Each number is 128 + 24 x the weight over its row's rms, rounded and kept within 0 to 255. Layers, rows and columns count from 0. Numbers have three digits each. The size before them is the row's rms in percent of the matrix's.

# up: layer 5 MLP up, 192x64, rms 0.349, rows 147-191, columns 0-63
# down: layer 5 MLP down (transposed), 192x64, rms 0.396, rows 147-191, columns 0-63
up147 076:092131141130113159143142124177148124120103148108153121131155084102154162113124139164118118144138103119164141141110155130129165119098137153144168150083146098136095121097122104152107121153113060
down147 086:132152147122142120112117144113105150147106102145120122140099167160125078142134111110130137111091151113081146134150066127134103145137089112121132128149115164129148145127093162102174158134122190
up148 074:108094116130091112116109163148132154101124162104117124099129179132144093141131130129153130116076133101130100108122156124195114163130144097084106120143117119159105108172146109118136142171123131
down148 088:130165145137130141104129130105147107105104124088128116126129079123165122138161115128095094106168142149116159172138114144064133117124103134128159126174155129083104157097142134139127156092154135
up149 106:130141136160163088123143174136174132120116148084125114113139117123128072128135119149099110108160152157122165134152096166090123106160126144118113138100136104141107146118129107143163149112068111
down149 092:093130092076096131121160112171107147156128157127110114103117109081109160167108101135140108138144146101137131135096120113157153138161151137143128135113125176110165100131126141088149138095169127
up150 100:126148085120133112134168176127145128125104122111139159100104090126120128149141090154169109128120130151126152094145178113148151150128127144124111119152105104137129131121074132134123191177163156
down150 097:120103156156144138140082127143106122151143122128143127185183122128150098156102178120089113153175136112135128146135106134119123157128145084140109098107130132123122146118150108074135094090115106
up151 114:149123137140152155147154136173158096158117124110098105105137151150144125099123160143132144143103140083140127149111083106141106076151140131126114114137118131148163126051137161131097116160130097
down151 130:130105126131102120121120136097118102119146129151169119163131162120087101092128108124124113169168169098125167102088117146129139138167128149123137121146117115197080138125138118137153145152093098
up152 090:175120153125137166089181121135151091135140155123107141148147070100151132149136134094111141108151117128100084168127159087107135123142127118102104135130137162145135141106118153121091134095168119
down152 113:128127175112122185142123121120133148149143113170165116127097091148128148103149103156121105142111125094136161093119120127163126081129122147100131129097109113139107118157151150109144098166155070
up153 079:114130106122102114162134119148126111138150163134144151089160145121142132161088149131154147117089144111109131074124070137124135144106129156123109138172085098172147158149110099087141119155117122
down153 086:094116139122081151154141121169130117154152174121089144117134154129140143102103121084093153127108113135151118141155158110192123137135078135145112139116128101172123160131132135095117105097128100
up154 101:158103103117119128131114115155069163156070140145123113152136159155162151134110131130117107138151133131093113117104150156126180133106122126105058099137153123140112115124135118144170160115145107
down154 096:125123120136114158152135122156148149139178158118127133153108122125090121154116095126148133115102095097095139095146111125115113132168110130158152177126129103104110160088202141084132138131098138
up155 117:107146120164142127133085163101133157108090137133128127127141120113122158119105086131129144137087078118111141094103108114089154141137083099103118113111108176066091124146108141111127147144121144
down155 101:111075143160132141212171121116159131128131146122092155105109072119131125130132120119151160138064122093124143139115137119114140154131115126144158142102113120157141138121140139101136096096128112
up156 095:140106124145096135154090130157181087099139121177087166145157130128144125125122117107141102122118127124122153076135098077122120101121128132080117102144165134130138124170154120142101151116142100
down156 094:113164134127178136085164117112058162176135156126155095080111138104148112107123108110124151134134143125133123150121120146124104155132124112172148095144092135155113122078131142113144139139112136
up157 105:149133163151098117102131131138153134138134141182112143126121133121112112144120104112126083107087128151124139101126184126104135096079148104121099159172087140068112146145129107130103160133146108
down157 102:140122126055093165134141128156140100136138127102139112105112134114160131146091160099150105117152122122139109122117121106141130121089161127148146142207108153161160114140146134099097117105137103
up158 107:143163131157135165118157143114091150127131100114125189102102106116158088111101134122155095125112131156133106102159107127153121122118142134111108090143128099194131127095101109126150143090163136
down158 099:130122182101094116107129108125123100101139146160129142140139124182109145081132149155103155145115129175084145161110143122163149175104119079110107154112113103128108138127121127126088131135138158
up159 105:091171113120092112111164135167109108110143078094099139124106128144147130094156139135112109177126142140154145137115159141127153156103157149113116136131099096112142158119080087137138133179123127
down159 095:144103138116138166163126117098142120116081143122151135122117142152106102151100142097160128161128127063129107137153139084122108141141086150177159125143119117162115111111165140085117149113151099
up160 099:149127142107120131112109116140162165101079163117137099128156120114152101155136128093137115166106177124144091113119110146139118155095170098139132128130152139095131166106165085173130097138124151
down160 082:136126129113090131127101112167103136140161148073141146123162107166131155127148125143110102113108098119127158114144120124160091112131085162128153144138140158166140085167078130133115095094149114
up161 094:104185147158149094132140139129143144142116141107108159104081123143088129191114121119125144104106126112081133114140147125153092127127150140078111170092126122130119139101074137119122117112102125
down161 083:173141128152144169116179120115144083120101129171100142185075126123135146127107110134139132104097154107077126069127147118146119141140122127142121165096119098136134133136131139148148125108114107
up162 118:124117095157143149129158137129134104181098087155131123066119097155143094129139127131113117138163161104123094166114123168108109154153143094122115109150117143122126116100092107100142084140117103
down162 134:133116124099147177112148101154082150157105085130157145117128136159130139130101153096079125113156120116106130171089087144108128164152165145110111142101135131102138133074129147135162136137126124
up163 092:123120102164147093091129142140144167109122132121149139106122133171134146137147133135113114113124149127130132106095091135146099104193112143094103107064124131133101102059112136120155128128105152
down163 081:162125133136108075114123143142139119109119149110127134185135128122138122109120105069139098107131123089156139155101116132108098137125167145111133104176137091103097124128167130114175153130151176
up164 096:106146108148125092137093168130101178118167128139146150157178125140132157115103099111101110106184133120128082133078087101135108143150129107131159104125149133105128118094147147119123126138137098
down164 098:170100098108129146105091123137116092092199176126133136135112117137138116114114139110161115158099116137146122142125143163145126131130121115069099171133133130113095140122152097133091167144135155
up165 115:109129085109128085144126148104141160130127123081131136159148104133176122143123125095079134123157130156140115121091062099161167111146140134133108104109107159149142144132151119139125113133094171
down165 092:129124112115092113150083171146124131164132157119141104139124125145144148103089125124107080117110125187123154154110154122128132104115150131136104128145122140142139114136049141186102116117151154
up166 046:128131120131090143119098144150125126154134153110127137126151072144131127088137133144146122126126150086151118144149082089190155135120128119170097168081122114120125140118103117158150133079089115
down166 079:131128134117085150131118132093143153145138093123142123123144132120134113139149143133158115137095107135129126116151159123158150128112099157110167116129164163108139115113015141118140145109087142
up167 100:149119123144127095109102134154105154123157180111132148152145130129176148099143129182127095086122139100164122109120085115104136094129106147126140085123115110103168147122139153152116172128112093
down167 092:105168109090158144154118129118140167151155133081108102134124166160098133101099092100126093162093123129147169111128112148149132099130176149096128129122094154172123121139134130114126124131148094
up168 077:134119101100128115133088149155177122103096104138116173147146138130121124139121122144149079094097129149146142088137126107120136090098111161113096112123126172097128153132147061132104116118154098
down168 081:118115140108113115126118151106109164176108157117116097137146143165121143101120115095127147125097137099132105153106143169160137144117130079157108149124089142141139092156074146119171119142087161
up169 125:135139079129079139191094181134139109113135149130110147141140125119135142113123145134119107114141135144138146092143107093133145134108101107131114096089124128099183167114122127143133127139181080
down169 131:116137092140085107171099134133118116119154105098124152121116112105156149145183096133148101162127129102103149132108137125138136129142112167119116136055156171156108146114152121123113151139162093
up170 103:097113112127105150135114129131128118136165136099117146131133103147149109152127145121098102131149155107116100146108138190139154173084098099134144104136114166180128113094099069124106149117129096
down170 094:145099127123144125082117112152132106144073163149119134151105122140127137115125127121143160125072133116122129142138100110110123099176151117131130146091157120083144156126111199123172120141088147
up171 102:081128125116161125097124153116141112168089120126136190124122129104143111157129117167140167104111169107117114134088097140156168132143149095145122170127139120133111151092160142097133155138093121
down171 117:078155140115169107139142137133146120128146146150107125112117084130112133108093123132124132100109086147106144117125155123161160132117106177145098107192086148156116112175108142130118134168103110
up172 122:110134090140127128160115105145123139152084159091114124151125093133172141120106128178126094158106134100118137131110157149111161124129141136113142175116143125132081134121060121130108095110088105
down172 115:116138105111080136125148135131104176104065136095132111123102116134151121114156137130136129181125142140105144127127138143118135167125110109141135141110151163118121096109093105180158132168077166
up173 102:129093131137133150134114161101135158135169163170085138131126131141162150172121123087087159141120145099143095119115149114108087086114110092104115157135132145115174085123103145128125148111132121
down173 111:137114127133148141118126137097076160075125124161133127167110089142146120113151146119117104144145094105127059180170102120097120137136120097140136141112100123125120146118117153133152140180149145
up174 109:096115119119143143115128131169125162145111135127140153123111123101128085121133133115117093132135149075123134105159117116119093098113171141128109151140084124094142167103108090143076150065101138
down174 111:151193136120158120121178120127121114111132101098137122080120125095099126158149099167145090132132151136136143091097122119112149124139117140125150101159172091165127090165142133120130092129154116
up175 090:117140122138140111132092133126125170119175101117128115155139117114130086175091124117131132121110094112148113111087176124132139139119131148091117126111127103158101121148053137098109134140148068
down175 077:126148152114096138104132139138092102117119123123169174083157110147113157089140149105143117161086145137086151103136125119141108163116123115165123099188167166141148111110139114102111112120135118
up176 079:100113132149143112120092132145100115172143141117141109086125121136153099110148097105142064103145172113155119156141148137114117106116151138162149134141127152131105164124183114091119107111105080
down176 095:164139116132135133086125172113091130095101139112124113078139124169109117151139083157106133135115144131122115147117137115162170125135149097105111110168151131112150136195137115111150092091133152
up177 124:120135114125098118139101152102158105131182121127106105133119093104151096125118101133114103135135126150083142124128113124123162153099164092107134141186174152109182167149131143117122153149151102
down177 124:150117109178128152094150113079117134140123136112136151126143121126161171134136151122148114171133142132126120119136099165167093133141114167129135115141114115155074074075105127142111109141126082
up178 088:150150143123095150114146097082172131117166183143134131132116116083114132128120167143140108150110096114142122104101135121133139112101113167072154136115101162116120147157101128130121125147188112
down178 123:134114137149151109161181094126131121138184106149120072124171145131103154103105110156150114128146107089118119118144140097097124125142168121143144102162169102115159098099125123147099145136127106
up179 109:150127152101173131067149139138155152137098125118149105097111097151163123167139154088115104149140152124157102127132121157149169126113106149119123102093116144107081163112098113090133137150111128
down179 104:091081148129128137124085119139126146128132169126112067142150112157142119162113128103118113102161133170141137100108109105086100155119128115178132128141125149160151098162170122151099149105125136
up180 121:129118093179133087156108106132103122147160127171131097114148099109140159134096119126140153129107125163103138110079105090116136142114103108113155128105122103172113180090121124117135106146098104
down180 105:149102152134179138143134106102088104172131125173127110120131141118147089116130137111126138134128118102112123188147105124159118167094135060132173118088130146125111101115144136095141130127116107
up181 089:122140115153140133119169150125133149099094132093131155138112132163125113083133121141095125127140126130094137097124094070134155187122166136102127122115090102170119136104139135158109188119155131
down181 146:100099129124105096105129113164092123123127132100118169099132152125131145117096130144134166122138121137134105164130085130134119133173115113143164122112121131122109132131226108134104123166170108
up182 116:141099062151114101121106138148118086110158178141089106170169131112131171117107106175146135154112148123130120109105115125146146119119148124147157128084085108164110152127109144130135135132121123
down182 123:123107195130111163120127142133133161099120098095165139113130150138130129137144185069116130112153103137125158147155107093091097153093120123126130108123121120087147122125136114111147130109171165
up183 093:140141105100098156124149131152131153109151092114123156140169115139154175127098183107134130068087135161118139124111064122129127157141131132111150114097077114150130152123119120139149125133144111
down183 100:149156111130113149100152105113105117098121095131145151111126148174138134150147100146110088147134124106107141151142173082105115134095133155146116126137098100103116085159173155123167182116114116
up184 098:160121137101121164093135133172151102157089112189076119144094091155134102114140136127137171139116123136130146120113136112162127115119098096134092144182079166137115130127139129130133128144124118
down184 098:118155130101126127164122100131192103108152104116151094147147123161139121154089135122123125156109124114158142114176130118095122145128114130106152093128115151122108122123150146144090192127118064
up185 088:127155155168140089136097150095111137113133141153101189106124133150130113131132158126116103172096153146091129114106091125135144153127100110129104109110144130131139130095074136152174097099142098
down185 094:078137110161112171097121112123132096164106116094104070137113141107136158100155115112140141113138100135167130144136156157106160184125148109103144134149136108140105101156144145115122148161096132
up186 088:126109083107141131131146097111145156171095108141122111152116113200140182139118141134102139119136147118119146106119109169119137085089150154116143137170122108162129161109092139158122119144101120
down186 098:138127139175151136116152172155085110082122144105128132132104122089134111130127093108099111158089123159139093122132119134129167171134095112144101132143151151121111109128162127133117173104185142
up187 106:125113124125151108144092108150145078140077147157084134163132124115136083117119137139119095145144171077101163135112120166135118153154115104119102112138140110099167153091090147134146119115122128
down187 100:117149091129101144150143117120159158097107080127173116123122103161121140144133141149144134136139126113166105131114165065166159098146091126110162143101124147161101090128132121146091151145111116
up188 127:115156105181114098180125157127116133127132133146119141138143118150192104135100154126094145106080144122144085122142178133124078129117151133093119091151136154136114147115113128108139132105166122
down188 132:135120096111125149150074132171141128098160138085137095083161116105093121159124124124143114106135141126118140073126133124127116166186145128104108153187131122126150131112126105167104120136132137
up189 123:152129109151117071133095158117109150156147108125111142147105079119141141158141115127063082135136151137112152129098080144138159142125137139149133160142129133138091147110130102143115077140096105
down189 118:153178125139129104120111095110111110162140182128109145136128126172141127121093164114147130101104101118128115153083102101192118128119172130115130126113161099132135101152094141165134116126104156
up190 088:129142137112145106155107174096162126121116088139120170117130092122157122143142103130132065153124137075114134079143113106145106129091136139153121143176129106137138142129094144079131120154156122
down190 084:148152136158159118135140142118173082142114132105070155172100155117181145104148079142129122142103107144143150137100130116118119124138110108105135151094128137141143103136126120096140091090120174
up191 088:107166108134120122156079136147118131138103162098116171190120118154143110132119153139136096180104140128110166131080133139125147150118148106118112165119168126140110102114100123160118120177114124
down191 110:159161097139146118127163112160122120085118132104116115120088109090162179127116124121132117157184122148157148096127103146091121109125131153143117088112107134088094153116185146145121126124136138